{
  "num_hidden_layers": 12,
  "num_attention_heads": 2,
  "num_key_value_heads": 2,
  "hidden_act": "gelu",
  "norm": "layernorm",
  "attn_scale": 0.125,
  "init_std_qkv": 0.024,
  "init_std_o": 0.0049,
  "init_std_down": 0.0049,
  "optimizer": "muon",
  "lr_mult_o": 1.5,
  "max_seq_len": 512,
  "train_tokens": 137800000
}
Each number is 128 + 24 x the weight over the matrix's rms, rounded and kept within 0 to 255. Layers, rows and columns count from 0.

# layer 6 attention value, 128x128, rms 0.27, rows 105-127, columns 0-127
[[118 116 109  94 113 137  84 111 112 136 135 108 157 114 130 160 161 158  74  97 113 108 111 155 144 135 121 132 102 166 125 134 115 120 120 120 121 146 113 151 110 127 105 130 115 134 134 129 151 168 130 170 148 129 147 143 126  70 147 159 136 154 103 132 121 154 130 129 132 118 121 130  94 115 115 143 159 151 134 164 132 143 140 136 113 134 143 131 118 148 140 134 111 152 136 120  94 160 159 117 122 136  71 118 106 160 124 103 150 131 119 112 147 123 149 126 123 148  92  92 125 137 120  51 149 142 153 106]
 [114 141 120 110 117 118 140 154 102 115 102  74 100 144 143 152 152 144 120 141 159 133  84 150 148 142 128  87 108 145 130 134 140 133 121 124 133 108 126 208 129 117 112 136 128 126 146 120 144 136 162 114  93  86 123 135 118 148 111 147 149 109 130 164  98 126 110 147 154 149 134 150  94 141 100 126 144 123 138 166 116 132 140 146 101 128 124 137 110 139 135 124 115 144 126 167 165  57 144 139 124 128 117 148 160 166  95 126 144 115 141  78 120 111 137 100 114 123 147 142 125 163  84  91 129 110  99 123]
 [120 149  78 154 137 140 113  97 113 149 128 122 123 112 116 129 142 131 114 122 126 137 116  94 137 118 131 120 160 113 150 132  91 124 134 121 155 153 139 144 146 115 131 138 147  92 140 110 106 144 118 108 144 103 147 121 128  82 153 119 148 143 104 148 120 105 126 130  99 118  87 129 132 120 132 117 154 109 107 145 124 109 132 108 123 155 110 160 131 147 116 120 142 143 161 124 107 127 119 119 122 145 140 122 140 144 129  99 153 132  88 124 127 102 160 154 149 133 158 149 130 163 131 144 141 150 138 118]
 [114 102 135  96 139 106 159 122 151 143 132 132 169 125 145  99 139 109 143 102 119 104 105 136 126 110 114 134 127 146 131 102 124 156 105 146 134 128 136 162 154 140 108 123 123 118  95 158 120 131 109 135 114 124 104 166 144 108 142 108 111 151 131 141 138 135 140 119  95 154  97 145 118 101 144 117 103 122 123 105 112 139 135 149 109 135 116  99 152 140 124 152  98 140 102 128 121 122 119 153 176 134 127 135  85 126 109 119 131 137 149 145 119 113 121 133 134 137 142 131 123 128  85 172 124 136 156 173]
 [146 119 112 126 126 140 127 108 146 171 124 138 110 124 156 118 114 152 175 155 124 102 140 102 171 145 101 122 151 137 141 120  89 110 137 148 107 152 133 137 143 117 144  91 145 129 124 126 124 115 131 129 118 159 152  95 119 122 141 142 109 106 137  98 109 133 147 117 130 156 129  99 113 133 131 146 113 119 107 148 145 108 134 121 107 152 130 148 119 104 131 146 129 114 130 122 128 153 130 128 123  96 130 139 145 146 129 132 139 144 140 129 137 118 119 117 105 113 127 134 136 122 132  77 106 127 124 138]
 [122 145  88 139 144 115  97 152 137 129 133 143 122 113 157 132 142 110 107 134 145 165 141 145 115 129  84 156 149 130 144 121 145 141 144 106 153 132 163 159 154 122 125 140 128 137 136 128 134 118 147 132  96 115 119 110  80 135 160 108 117 148 114 127 127 121 179 147 148 109 131 108 152 131 120  99 153 118 152 151 134 128  86 112 101 164 126 100 102  77 109 124 121 121 116 135 104 118  95 126 118 108 109 130 154 125 155 123 147 136 121 109 113 139 121 135 142 148 133 140 123 124 139 119 101 126 125 109]
 [120 151 138  98 117 134 143 133 135 129 145 129 120 134 136 162 118  93 123 125 130 145 114 156 110 123 155 126 128 140 141 131  70 146 145 117 142 101 131  85 150 167 118 135 106  85 113 141 108 132 160 134 134 116 164 114 128 124 155 134 134 130 106 142 137 148 116 102 144 113 129 100 109 145 118 103 126 146 136 109 119 138 127 144 128 132 148 125 145 131 132 132 161 130 145  86 136 155 141 138 137 111 101 131 111 135 109 103 140 114 143 110 156 107 142 121 125 101 102 137 143 116 115 149 120 124 120 141]
 [124 158 104 126 126 114 114 146 122 132 129 106 145 110 140 140 110 116 129 135 102 140 123 110 130 132 130 124 133 118 120  92 121 130 114  95 136 130  83 122 146 128 150 132 151 137 114 107 129 118 168 154 130 124 138  78 149 114 135 107 122 144 141 139 146 184 137 125 108 157 124 114  91 122 131 110 129 109 179 145 112 136 128  96 142  99 113 150 121 161 137 154 136 147 121 111 113 119 168 121 131 143 138 135 141 147  61 136 131  96 127 134 154 131 110 129 136 157 145 143 141 114 135  98 132 147 125 146]
 [142 114 157 152 131 126 152 104 142 119 128 149 140 129 131 126 112 115 143 132 139 128 121 107 124 128 128 120  94  87 161 118 130 118 159 156 146 129 123 146 130 101 126 101 118 133 141 105 134 124 105 100 144  96 117 124 117 120 116 132 157 119 134 174 139 167 118 139  90 128 137 140 108 119 123 174 143 110 115 151 134 109 150 116 133 116 143 104 100 124 107 112 120 108 127 122 111 130 150 131 125 124 123 116 128 126 148 146 140 121 114 118 132 126 167 140 103 113 124 127 124 114 113 177  92 129 124 137]
 [128 132 124 116 124 139 100 127 158 137 112 115 123 119 146 107 151 128 143 105 115 121  80 132 156 145 123 136 108  74 112 172 133 125 121 120 147 156 148 117 118 112 127 124 120 165 101 143 152 135 121 182 142  96 131 155 118 129 143 133 154 139 136 131 124 139 125 141 129 142 157 121 133 135 133 121 139 105 129 153 138 123  85 104 106 143 134 115 132 146 117 125 110 138 132 138 122 167  94 120 136 105 137 169 144 127 119 113 113 140 157 142 141 127 141  94  94 115  84 124 121  96  98 138 122 137 151 109]
 [119 116 148 112 114 141 136 117 143 134 113 125 136 146 134 102 134 121 109  96 117 115 166 103 118 123 155 116  95 141 118 118 133 134 126 134 128  90 149 152 127 139 127 116  99 164  98 137 139 104 115 116 121 143 133 133 140 108 122 144 145 124 118 107 130 136 132 117 107 133 163 152 127 161 100  70 120 130 137 115 162 124 116 131 126 134 137 130 126 116 166 123 163 128 126 150 135 126 155 142 144 113 103 130 156 132 102 136 119 133 165  91 138 140 129 145  99 139 112 156 109 139 130 126 127 140 146  96]
 [134 152 114 122 117 142 139 130 136 107 120 158  83  88 138 120 101 137 147 180 144 121 116 157 134 138  87 136 132 122 109 131 125 118 126 157 159 137 146  93  87 144 123 137 125 129 124 115 131 147 180 124 121 146 144 132 119 109 150  95  59 115  98 140 130 129 102 133 158 157 106 115 126 128  81 120 104 119 118 116 102 107 136 126 142 114 141 161 133 123 111 151 149 123 164 125 151 129  79 110 108 113 147 126 144  99 147 122 138 115 137 137 119 132 156 130 140 158 120 172 154 134 153 124 151 168  95 145]
 [140 120 126 175 133  86  95 173 133 113 116 163  96 104 114  86 110 118  91 128 156 152 166 142 135 125 146 139 139 149 111 126 116 140 148 108 149 125 135  69 161 123 120 109 119 135 105 142 112 157 135 130 145 119 127 129 149 180 113 124  98 123 129 145 137 117 145 122 125 120 121 119 139 117 130 143 122 161 105 131 143  93 125 135 133 111 117 112 128 116 116 130 129 127 132 128 170 105 130 136 132 149 137 127 115 105 128 129 118 134 120 143 112 176  95 145 147 122 113 120 106 164 148 132 172  94 145 104]
 [ 98 121 130 145 145 151 121 136 141 160 128  96 136 139 137  88 134 135 125 139 101 149 140 105 132 122 167 146 100 114 147 131 135  96 146 125 111 114 134 143 102  63 128 118 108 125  89 138 137 136 133 137 156 137 140 152 112 128 130 152 149 117 114 140 129  98 114 134 117 111 126 121 144 137 128 172 131 145 128 147 155 132 120 104 100 131 123 138 106 132 136 112 157 150 113 157 126 116 115 122 114  98 116 130 141 120 121 121 162 131 161 134 103 134 142 125  76  97  83 133  97 102 120 152 127 147 154 194]
 [ 84  98 178 119 121 152 122 122 152 112 126 138 130 126 114 126 102 129 145 129 158 165 125 148 123 142 119 109 134 139 121 109 131 116 136 106 135 102 121 116  70 100 113 161 142 181 115 134 130 142 148 140  74 130 135 148 157 131 151  93 142 134 143 143 154  82 140  83 134 135 144 135 101  96  98 100 133 174 146 124 112 126 103 120 147 121 124 135 101 117 146 121 165  97 132 107 144 149 162 143  96 145 112 117 177 110 159 125 134 118 117 105 183 148 147 101 116 174  83 109 136 147 125 109 124 141 127 132]
 [ 81 119 145 104 129 155 127 140 103 106 129 131 121  82 121 154 145 137 117 124 145 144 144 149 117 132 122 130  98  88 110 119 151 156 137 131 146 129 127 141 117 134 131 130  91 129 125 122 134 115 114 147 127 139 174 103 140 106 141 123 125 159 129 124 120 172 123 107 108 113 152  94 157 101 137 132 146 122 153 126 182 130 106  91 132 131 134 148 114 124 148 116 163 136 131 134  83 131 139 120 124 115 149 135 138 107 123 128 126 114 134 121 144 135 138 117  98 126 128 154 144 136 149 111 102 135  97 136]
 [ 98 121 110 171 175 138 133 124 132 147 143 148 126 161 140 121 105 107 118 132 142 119 127 118  92 128 135 151 119 163 147 130 133 103 153 144 137  95 121 129 144 114 176 112 118 170 150 118 123 121 121 133 102 123  98 108 130  91 156 126 157 110 136 120  85  97 105 143 119 169 112 176 150 156  84 143 103 138 137 146 123 160 154 112 138 132 110 129 140 125 115 130 149 104 126 118 155 134 128 110 178 114 153 119 113 117 103 133 106 136 107 147 150 151 116  80 135  97 140 143  83  98 137 127 135 138 118 124]
 [111 144 116 169 134 119 115 161 125 152 122 109 162 139 159 142 127 132 103 131 115 123 148 136 115 132 117 128 126 132  98 116 153 111 131 142 135 139 132  89 129 143 145 133 110 116 136 128 151 112 134 141 107 115 150  66 142  98 142 118  95 156 161 128 113  93 144 113 148 136 106  94 124 120 149  73 125 103 138 120 147 145 116  85 141 130 111 170 150 143  86 107 124 146 144 131 126 129 132 119 146 126 149 145 101 114 118 125 103 124 151 128 120 141 120 113 160 152 137 128 134 133 164 147 144 138 116  96]
 [107 127 150 126 158 143 131 134 119 135 125 163 143 163 112 129 105 128 118 116  62 134 132 170 108 147 118 137 107 114 164 141 109 144 139 127 123 136 113 127  72 108 184  93 151 158 111 126 131 140 118 140 111 101 128 131 103 143 124 103  84 168 104 152 109 118 152 103 143 137 125 141 148 109 110 143 137 129 126 133 140 114  99 109 128 122 107 124 114  96 118 136 169 118 120 104 147 136 118 145  78 119 150 132 125 134 158 152 132 137 164 111 128  83 122 122 157 121 118 110 169 162 109 149 132 149 142 156]
 [151 122 123 123 120 116 139 132 121 140 129 151 162 154 136 115 106 125  76 156 114 141 109 142 171 100 172 131 118 139 126 139  79 132 132 150 181 136 157 133 161 150 124 158 141 110 125 110  97 111 125 110 140 126 105  92 127 127 118 109 107 140 132 136 125 137 148 119 136 157 190 159 117  98 147 132 134 123 101 101  87 128 156 129 132 124  83 117 159 152 103 137 110 141 106 129 148 140 141  98 124 161  92 134 141 133 104 115  81 131 143 147 108 123  75 137 161 137 150 105 129 132 107 104 160 110 109 124]
 [130 145 120 130 138 144 139 125 119 148 127  79 142 160 133 176 150 101 121 116 152 131 121 125 121 150 106 108 121  96 119 137 123 120 144 126 124 120 142 124 129 140 139 142 172 123  84 114 132 137 133 125 106 132 129 118 159 162 131 112 105 127 110 131 119 156 125 136 127  98 136 114 119 115 111 129 141  91 129 133 127 142 169 132 101 191 135 135 146 113 102 126 161 125 156 119  81 110 121 120 107 116 136 124 123 128 148 127  83 124 147 110 119 113 147 165  96  64 129 140 119 161 112 172 140 142 106 124]
 [130 100 157 126 155 120 125 148 121 118 116 134 106 105 128  93 149 129 132 113 130 147 114 109 126 172 145 139 125 169 140 120 103 137 127 111 154 128 138 152 100 120 158 105 177 143 100 132 110 135 130 140 135  96 134 127 133 154  86 115 153 119 136 143 112 118 113 123 154 129 124 117 113 111 124 140 129 137 183 139 149 118 145 145  92 113 114 115  96 149 151 127 107 101 119 160 140 122 131 173 112 124 142 141 117 114 172 100 158 119 152 118 141 104 128 139  80  88 119 118 129 154 102 135 173 128  97 102]
 [129 152 137 137 110 110 131 142 142 124 125 122 132 127 115 124 139 122 130 131 123 119  95 150 146 140 150 135 149 158 109 137 102 109 164 140 171 110 136 107 118 132  71 113 105  80  99 139 112 139 153 138 128  89 132 128 132 118 125 143  99 111 144 175 156  88 130 119 116 165 123 157 135 136 125 120 111 148 131 159 132  73 131 103 144 132 126 136  89 171 125 140 121 134 109 138 139 124 131 123 119 181 100 102  87 118 107 134 129 124 118 142 176 105 162 127 137 121 139 128 191 141 110 116 106 120 154 126]]
# layer 6 attention output (transposed), 128x128, rms 0.354, rows 105-127, columns 0-127
[[157 176 135 116 134 139 136 145 143 123 147 137 104 137 134 168 154 128 133 129 159 144 114 120 147 133 117  77  87 125 130 120 131 102 128 128 175 129 131 129 114 103 127  97 135 100 114 105 136 123 159 127  99 117 136 125 110 155 111 112 167 120 110 113 126 112 102 103 116 119 144 118 124 144 147 122 130 178 107 119 141 122 136 146 153 149 172 104 125 137 132 132 117 107 108 114 130 174 143 127 111 129 140 119 105 110 120  78 104 179 124 116 146 134 150  98 124 113 123 119 138 163 142 101 120 117 115 158]
 [130 154 167 196 115 116 125 101 141  94 146 139 125 135 101 136 138 152 125 119 145 109  82 152 117 137 155  93 104 145 109 135 100 133 154 133 136 141 116 123 160 114 146 121 136 129 135 128 129 135 133 167 120 144 164 118 165 150 120 130 164 101 102 101 130 137 101  99 132  81 119 109 133 178 123  96 119 130 127 154 105 170 103 109 152  83 114 125 133 137  82 135 140 122 117 122 104 135 133 117 135 136  94 148 108 169 137 133 110 123 144 116 125 113 125 123 108 119 126 134 119 131 137 155 138 109 134 144]
 [106 139 127 120 130 102 142 133 136 123 113 129 134 117 118 145 130 112 113 119 118 170 123 125 143 148 120 122 120 126 121 117 120  72 118 142 119 142 124  92 120 147 133 102 116 139 108 131 124  81 146 136 132 136 132 106 157 102 142 128 114 124  96 135 148 144 121 102 133 113 124 115 144 119 143 145 171 156 165 139 121 138 157 168 136 145 115 123 101 121 145 143 112 122 112 121 130 127 114 142  90 113 128 140 121 169 124  97 153 154 137 148 150 124 141 132 144 117 118 118 134 158 161  87 117 169  99 113]
 [ 99 132 136 166 164 147 148 139  80 147 150  90 146  98 141 113 141 129 138 131 125 167 135  94 132  92 123 146 122  96 146 101 153 126 138 135 128 112 128 162  95 148 153 118 130 117 179 117 145 128 129 120 131 155 136 105 112 146  87 159 134 118 103 126 126 123 131 144 125 137 133 148 147 125 118 144 162 120 124 156 165 118 114 100 142 101 108 123 104 106 146 120 137 136 154 135 122 104 125 116 124 136 148 126 134 145 137 123 125 109 139 101 116 150  75 102 128 141 137 131 122 111 127 101 127 113 126 100]
 [ 95 110 107 137 111 134 116 129 147 119 157 117 153 145  92 159 119 162 150 127  86 136 150 142 120 143 116 125 121 156 126 118 130 123 121 148 138 156 155 113 114 113  93 108 108 124 136 117 113 124 138 141 136 130 123 128 127 162 134 148 121 122  99 182 133 111 126 127 117 131 119 134 136 131 110 121 137 146 114 107 116 104 150 133 146 116 123 140 121  91 159  95 138 110 124 122 158 115 105 148 164 127 117 124 148 143 136 135  93 145 126 132 109 116 136 158 112 129 128 126 135 112 132 142 122 136 111 125]
 [137 105 138 140 113 110 140 153 155  91 137 143 110 151 141 121 130 136 129 163 137  91 171 120 115 139 144 135 135 127 133 113 102 108 136 144 120 146 117 132  98 144 104 148 110 142 111  83 130 147 118 168 162 144 144 123 162 120  98 137 120 101 120 143 123 127 132 107 126 118 144 110 118 109 150 142 119 118 146 112 124 139 131 113 117 126 159 103 133 148 144 103 129 143 130 126 134 102 131 118 147 115 141 140 100 124 103 133 106 128 154 102 126  98 116 190 149 100 118  71 148 130 157 123 145 123 155 106]
 [133 121 124  91 140 118 102 113  98 148 107 121 144 120 116 116  84 152 109 162 131 127 152 143 138 131 104 119 153 117 117 148 161 134 118 114 128  99  93 117 120 108 144 109 172 142  94 141 155 130 111 136 126 107 161 127 103 132 141 116 138 124 136 112 141  97 134 107 124 114 112 131 131 128 128 125 131 134 129 130 145 129 126 111 128 132 123 113 145 141 128 133 129 159 120 133 133 123 100 133 132 138 160 144 119 148 137 147 115 147 168 151 140 114 125 147 111 105 109 120 129 171 118 133 138 137 119 120]
 [139 116 155 161 103 123 126  92 130 122 150 113 117 107 123 108 128 113 135 132 128 140 121  96  88 114 129 123 123 118 124 141 140 114 120 117 114 128 148 103  94 120 101 132 159 126  84 147 124 132 134 126 149 131 129 110 132 169 145 155 162 106 108 105 143 135 128 151 118 106 151 131 142 132 140 155 140 143 112 133 151 111 131 150 125 101 188 109 149 115 132 155 146 129 115 126 116 141 146 156 100 141 112 154 130 113 114 138 143 130 132 129 128 114 155 161  97  99 134 136 122 130 159 109 128 108  80 137]
 [156 114 149 126 152  97 117 128 107 128 104 134 151 134 103 114 123 130 125 123 116 158 103 147 134 127 135 106 160 162 121 155  99 140 133 121 133 139 149 135 116 120 145 133 103 147 130 130 123 123 110  96 107 111 123 122 174 103 127 126 107 134 123 136 140  99 139 116 138 118 108 133 116 142 124 116 120 143 133 113 141 128 117 143 129 112 111 119 125 122 132 120 119 109 137 101 127 159 142 138 120  99 157 137 100 126 141 150 150 140 115 113  99 136 138 119 148 142 120 160 154 121 143 154 135 128 136 121]
 [128 135 160 116 123 152 145 136 148  96 119 103 165 128 110 111 157 158 110 149 152 107 173  92 127 147 146  94 118 172 130 115  99 108 139 121 127  74 116 123 117 114 158 133 115 122 132 107 116 154 125 123 123 131 151 126 154 104 128 114 120 128 105 113 135 104 128 138 141 139 101 115 114 137 103 151 120 117 149 113 144 100 143 151 169 105 179 125 143  81 138 105 122 126 135 117 128 137 111 125 102 166 125 134 141 138 153 127  84 123 117 101 126 161 128 126 143 119 175  97 152 117 160 135 139  92 133 138]
 [148 124 132 123 128  93 100 126 122 116 164 121 110 144 103 120 141 159 124 151 136 112 108 118 152 144 117 142 126 122 132  94 141 150 125 138 148  93 109 121 125 133 125 112 150 155  91 139 150  94 138 132 179 122 142 159 117 154 146 132 116  86 125 123 106 111 110 166 156 135 125 106 122 100 115 113 136 121 142 119 133 154  92 150 131 117 123 115 135 113 138 141 171 136 117 130 150 145 104 118 128 136 134 129  98 139 128 154 155 140 110 132 118 121 119 138 115 102 120 142 138 119 108 139 130 120 116 133]
 [ 92  97 121 155 118  89 127 129 134 173 131 112 135 142 140 121 128 157 105 152 134 109 171 138 123 112 132 149 150 115 109 131 145 117 115 152  79 143 145 113 140 166 123 117 116 146 116 114  92 116 133 105  94 122 171 131 108 137 153 144 155 115 156 110 144 136  97 109 144 133 148 136  93 122 157 105 107 167 135 143 138  94 153 116 125 140 153 144 149 171 137 100 107  84  95 156 144 118  92 141 143 144 162  91 146 131  98 121 126 105 111 145 131 100 133 151 159 125 135  88 112 139 119 122 136 140 119  94]
 [130  97  97 102 162 158 121 116 135 131 119 160 165 114 176 123 113  96 101 157 130 131 143 140 132 143 101 117 144 135 123 130 117 143 109 141 108 134 117 164 152 115 127 149 151 141 148 127 110 165 142 113 139 134 107 111  96 109 157 128 148 150 132 123 109 152 105 153 132 177 147 151 115 118 140 150 106 108  93 124 122 131 106 107 107 142  94 129 103 137 143 113 108 131 121 156 116  98 137 120 117  89 111 106 131 149  97 152 128 104 123 126 164 107 126 150 148 122 148 142 144 112  86 118 102 136 149 137]
 [135 149 114 109  88 146 116 119 151 130 142 132 123 117 110 125 140 130 140 122 138 122 133 116 148 135 105 102 148 144 152 155 101 140 139 137 147 103 121 156 167 132 150 133 128 116  93 122 117 126 139  96  98 107 132 147 130  80 128 129 136 132 145 134 109 105 124 135 145 123 124 129 101 127  85 102 155 129 113 106 146 135 135 136 136 132 128  84 132 130 117 112 109 119 108 160 120 140 133 145 115 130 142 136 110 140 166 152 125 124 125 135 134 167 143 135 146 132 146 131 150 100 135 142 112 136 130  88]
 [150 130 162 160  83 128  76 126 132 124 128 103 112 176 135 138 133 154 112 137 137  94 144 154 119 100 122 124 130 141 139 130 113 145 150 143 102 107 140 123 132 100  90 140 131 124 130 140 169 129 161  97 112 123 122 140 140 119 138 119 133 128 125  86 143 153 107 118 119 156 161  71 142 133 116 119 120 110 125 118 141 146 126 127  86 104 208 127 126 166 133 101 129 150 101 159 130 179 114 110 171 120 147 122 106 120 109 165 134 105 136 138 128 114 104 131 112 131 117 138 122 101 120 112 110 140 123 142]
 [162 144 105 124 103 115 128 139 133 119 137 116 113 118 127 108 139 112 108 117 108 134 146 110 125 133 132 109 128 149 150 121 118 101 148 110 167 112 134 103 145 153  97 133 126 144  92 102 126 149 128 114 136 129 144 135 142 110 127  97 120 108 150 107 144 128 110 120 169 129 130 143 141 127 110 138 114 151 166 122 129 103 131 124 137 128 211 131 152 124 103 108 142 140 131 105 128 146 141 126 115 136 154 134  83 133 124 116 140 112 128 101 127 137 165 169 143 108 108 114 150 145 134 141 117 104 127 118]
 [145 128 142  91  77 105  76 126 106 133 115 104 130 139 157 133 153 113 113 132 135 130  96 128 115 158 141 137 120  94  98 117 125 125 122 146 132 119 110 169 106 135 126 147 129 123 140 122 110  97 144 112 144 135 124 127 168 160 150 122 109 134 115 128 154 125 168 141 132 147 134 111 144 105 142 121 125 105 126 112 122 136 139 138 120 140 102 123 177 135 132 157 125 143 111 141 149 110 162 138 103 122 119 156 141 158 114 124 152 121 122  94 133 124 164 155 113 144 104 138 144  79 115 128 126 103 124 113]
 [137  82 118 126 123 118 107 109 128  93 115 135 102 127 149 161 134 100 117 123 125 144 136  93 148 137 119 150 123  94 126 120 166 134 104 101 143 134 125 130 132 130 101 120 130 144 107 133 118 121 105 115 152 110 105 164 133 132 155 162 121 100 118 135 147 133 106 139 147 121 120 131 132 113 153 165 131 119 156 123 135 116 150 142 105 137 161 126 156 127 137 141 125 111 130 124 136 144 123 129 131 137 125 141 174 135  93 108 120  88 114 140 129 142 155 186 131 100 147 118 121 118 101 107 131 128 149 140]
 [142 144 138 145  89 132 117 118 106 128  92 161 115 162 134 114 142 116 130 137 150 136 168  94 141  97 127 149 122 110 136 111 138 146 134 143 130  86 151 149 169 138  81 154 126 155  96 108 135 107 134 137  83 123 154 130 104 123 134 126 125 125 153 153 151 118 148 109 139 139  98 101 145 123 132 135 127 117 101 132 122 126 156 145 120 151 120 120 126 117 113  80 145 174 119 151 112 127 119 148 158 145 114 126 172 100 104 141 100 103 147 118 100 133 128 128 148 120  89 139 166 110 118 133 108 137 138 104]
 [127 157 156 145 142 143  97 104 129 114  89 137  90 107 115 107 142 118 155 158  99 150 114 156 121 118 114 118 121  96  95  89 124 130 109 140 104 159 132 145  88 142 145 109 135 147 153 128 120 130 118 158 127 124 124 138 107 163 149 129 138 126 110 116 143 124 124 153 100 129 108 153  94 137 152 164 145 139 118 156 108 160 115  95 126 142 125 133 135  97 154 142 121 116 137 146 126 100 135 154 143 129 147 132 142 107 124 153 127 105 171 139 107 128 129 115 130  99 132 143 120 129 114 112 102 115 137 154]
 [ 87 136 127 151 128 127 151 122  89 131 124 181 156 129  90 153 105 116 115 131  84 108 145 168 141 123 158 148 146 136 137 143  98 133 133 119 150 123 124 111 110 125 161 110 141 119 122 119 124  99 123 135 149 121 147 133 150  68 129 128 113 103 127 126 155 113 143 132 186  70 123 129 134 157 127 107 107 144 155 139 142 115 118 121 157 107 126 112 133  96  99 126 140 121 128 121 149 121 109 125 135 109 136 144 129 122  74 136 134 114 164 104 143 119 126 128 114 148 152 126 156 141 157 129 115 122 123 133]
 [113 136 128 171 122 130 100 136 143 100 125 143 165 151 111 124 118 107 127 127 133 106 131 134 138 110 115  95 157 129 166 124 113 123 131 133 105 143 115 148 176 128 136 114 162 126 134 136 139 131 135 128 109 119 162 140 110 117 149 109 158 143 124 112 147 144 146  89 133 138 113 132 165 130 114 102 157 121 124 129 141 116  88 139 129  95 109 134 107 133 117  97 115 161 100 135 138 135 128 109 161  76 123 127 142 122 101 171 112  96 100 122  95 135 113 122 133 119 162 137 164 122 138 165 124 125 123 125]
 [122 138 127 140 123 121  91 138  96 136 111 131 123 126 156 127 116 157  78 121 140 165 113 126 114 138 115 119 115 148 102 132 156 130 125 142 115 124 138 156 156 139 116 139 131 153 111 178 129 132 137 123 105 108 148 141 104 120 150 138 146 126  77 142 109 136 114 150 127 108 112  85 109 121 118 145 160 154  88 122 122 152 146  87  78 149 109 139 137 137 142 145 118 107 129 143  94 141 121 146 104 128 172 111 128 121 104 160 130 162 131 158 133 112 138 119 148  99 125 135 109 148 134 116 131 121 137 133]]
# layer 6 MLP up, 448x128, rms 0.326, rows 0-3, columns 0-127
[[114 143  74 145 140  57 104 122 160 144 122 171 126 130 169 113 124 170 131 133 151 129 105 131 128 109 140 153  80 125  75 146 109  96 147 146 127 139 165 149 122 122  90 107 114 107 158 145  98 126 121 127 129 137 110 103 148 113 111 129 131  93 143  73 121 128 113  85 181 139 122 137 151 156 123 133 140 133 124 140 107 136 115 123 130 154  93 130 115 142 173 132 137 131 137 129 113  87 142 129 112 169 131 163 135 138 120 137 151 115 120 108 127 115 151 124 129 136 101 160 131 136 139 129 120 149 161 135]
 [104 137 130 156 136 150  93 150 130 105 147 103 124 138 134 111 176 118 121 113 145 119  87 138 119 112 137 163 101 123 125 155 107 130 111 131 157 118 158 147 161 101 124 135  99 115 117 100 118  97 125 145 123 140 146 127 121 147  28 162 120 127  86 119 124 151 120 163 147 148 147 159  97 143 119 117 131 119 138 146 125 143 104 126 118  97  67 116 149 144 112 137 133 110 194 118 125 153 127 158 162 139 108 133 171 118 109 174 110 113  88 159 113 136  85 144 133 154 128 142 100 115 142 167  73 122 132 124]
 [162 139 126 104 132 114 122 153 135 116 123 167 109 157 145 176 174 132 170 137 114 164 136 143 151 137 156 172 161 151  91 107 106 131 118  63 128 172 151 133 120  38 159  91 145 104 154 112 159  66 167 113 120 132 105 164 156 184 148 116 160 157 118 111  99 134 104 109 145 125 139 123 146  91 141 140 134 129 147 106 127 130  96 145 155 103  67 110 163 117 156 121 111 123  96 172 107 140 108  88  82  98 128  89 133 130  99 124 124 129 137 137 129 137 132 100 148 143 159 111 126 102 108 140 136 115 131 114]
 [146 121 133 116 131 123 161 131 136  74 115 132 106 121 105 133 139 116 151 134 165 163 108  90 144 181 154 114 131 128  82 106 117 114 155 139 124 124 122 166 135 120 140 142 116 137 137 142 161 120 136 141 138 147 112 116 157  94 139 132  85 154 120 136 140  77 101 180 120 165 131 107 123 135 129 134 155 126 125 114 133 161 152 126  91 110 149 113 137  99 154 111 136 124 119 115 128 135 139 144 101  91 102 142 129 153 196 171 115 100 119 108 106 111 170 144 138 125 110 127 146  81 113  99 123 139 109 112]]
# layer 6 MLP down (transposed), 448x128, rms 0.368, rows 0-3, columns 0-127
[[109 142 104 162 110 158  83 104 132 119 124 130 101 186 135 101 129 156 172 160 130 116 142 140 107 115 127 169 118 116 182  97 122  78  76 144 106 142  98  81 126 117  97 123 130 151 127 134 120  99  97 147 174 119 147 109 102 159  99  76 123 115 103 118  92 136 131 142 132 141 169  92 137 125 130 120 126 142 137 127 150 110 120 133 152 151 152 102 117 131 130 152 125 137 147 164 113 120 139 119 135 118 119 170 106 154 105 163 182 124 143 138 148 112 157 129 137 131 113 138 120 125 151 125 102 117 124 128]
 [117 154 119 146 116 141 115 182 117 104 145 144 146 158 129 117 136 131 127 145 133 142 155  98 155 105 161  78 135 127 161 120 152 137 134 133  91 151  77  73  91 112 142 123  93 131 108 147 118 163 127 132 120 154 128 153 128 127 134 143 121 119  98 138 113 132 153  99 143 114 106 175 113 118  85 134 137 161 137 119 125 144 120 107 135 132 170 105 137 105 187 163 130 116 144 100 126 156 117  90 117 141 152 142 144 138 104 117  96 160 133 161  96 133 129 103  89 164  70 126  97 118 171 127 125 143 102  99]
 [130 118 158 139 194 143 111 119 108 106 124 107 161 109 137 106 113  82 127 172 149 102 110  91 110 133 139 117 116 150 133 144 116 142 139 145 102 106 117  73 118 152 131 142 112 138 108 119 129 153 155 159 122 140 130  87 165 132 142  81 110 154 142 129 111 103 122 124  48 170 135 144 142  90 109 129 112 118 170 118 157 121 129  96 119 166 181 143 207 126 137 118  93 148  97 145 115 134  93 132 140  62 123 152 122 160 132 117 129 122 156 110 185 149 162 142 120 149 125 115 121 129 133  96 123 114 152 110]
 [ 85 110 192 128 167 153  97 138 144 150 128 104 128 131 133 151 114 133 150 153 128 111 158 101 164 110 114 134 159 117 129 127 124 126 109 121 167 133 110 158 133 165 150  94 123 141 152 148 127 154 128 150 157 139  93 128  73 107 166 145 175 124 122 107  96 157 137 124 134 130 123 144  91  99 106 117 122  95 135 117 148 119 110 112 141 162 131 100  98  88 132 144 119 145 166 179 123 144 113 100 133 132 145 169 103 130 109 106 104 126 112 129 119 128  94  99 138  94 112 126 118 131 121  88 130 128 142 124]]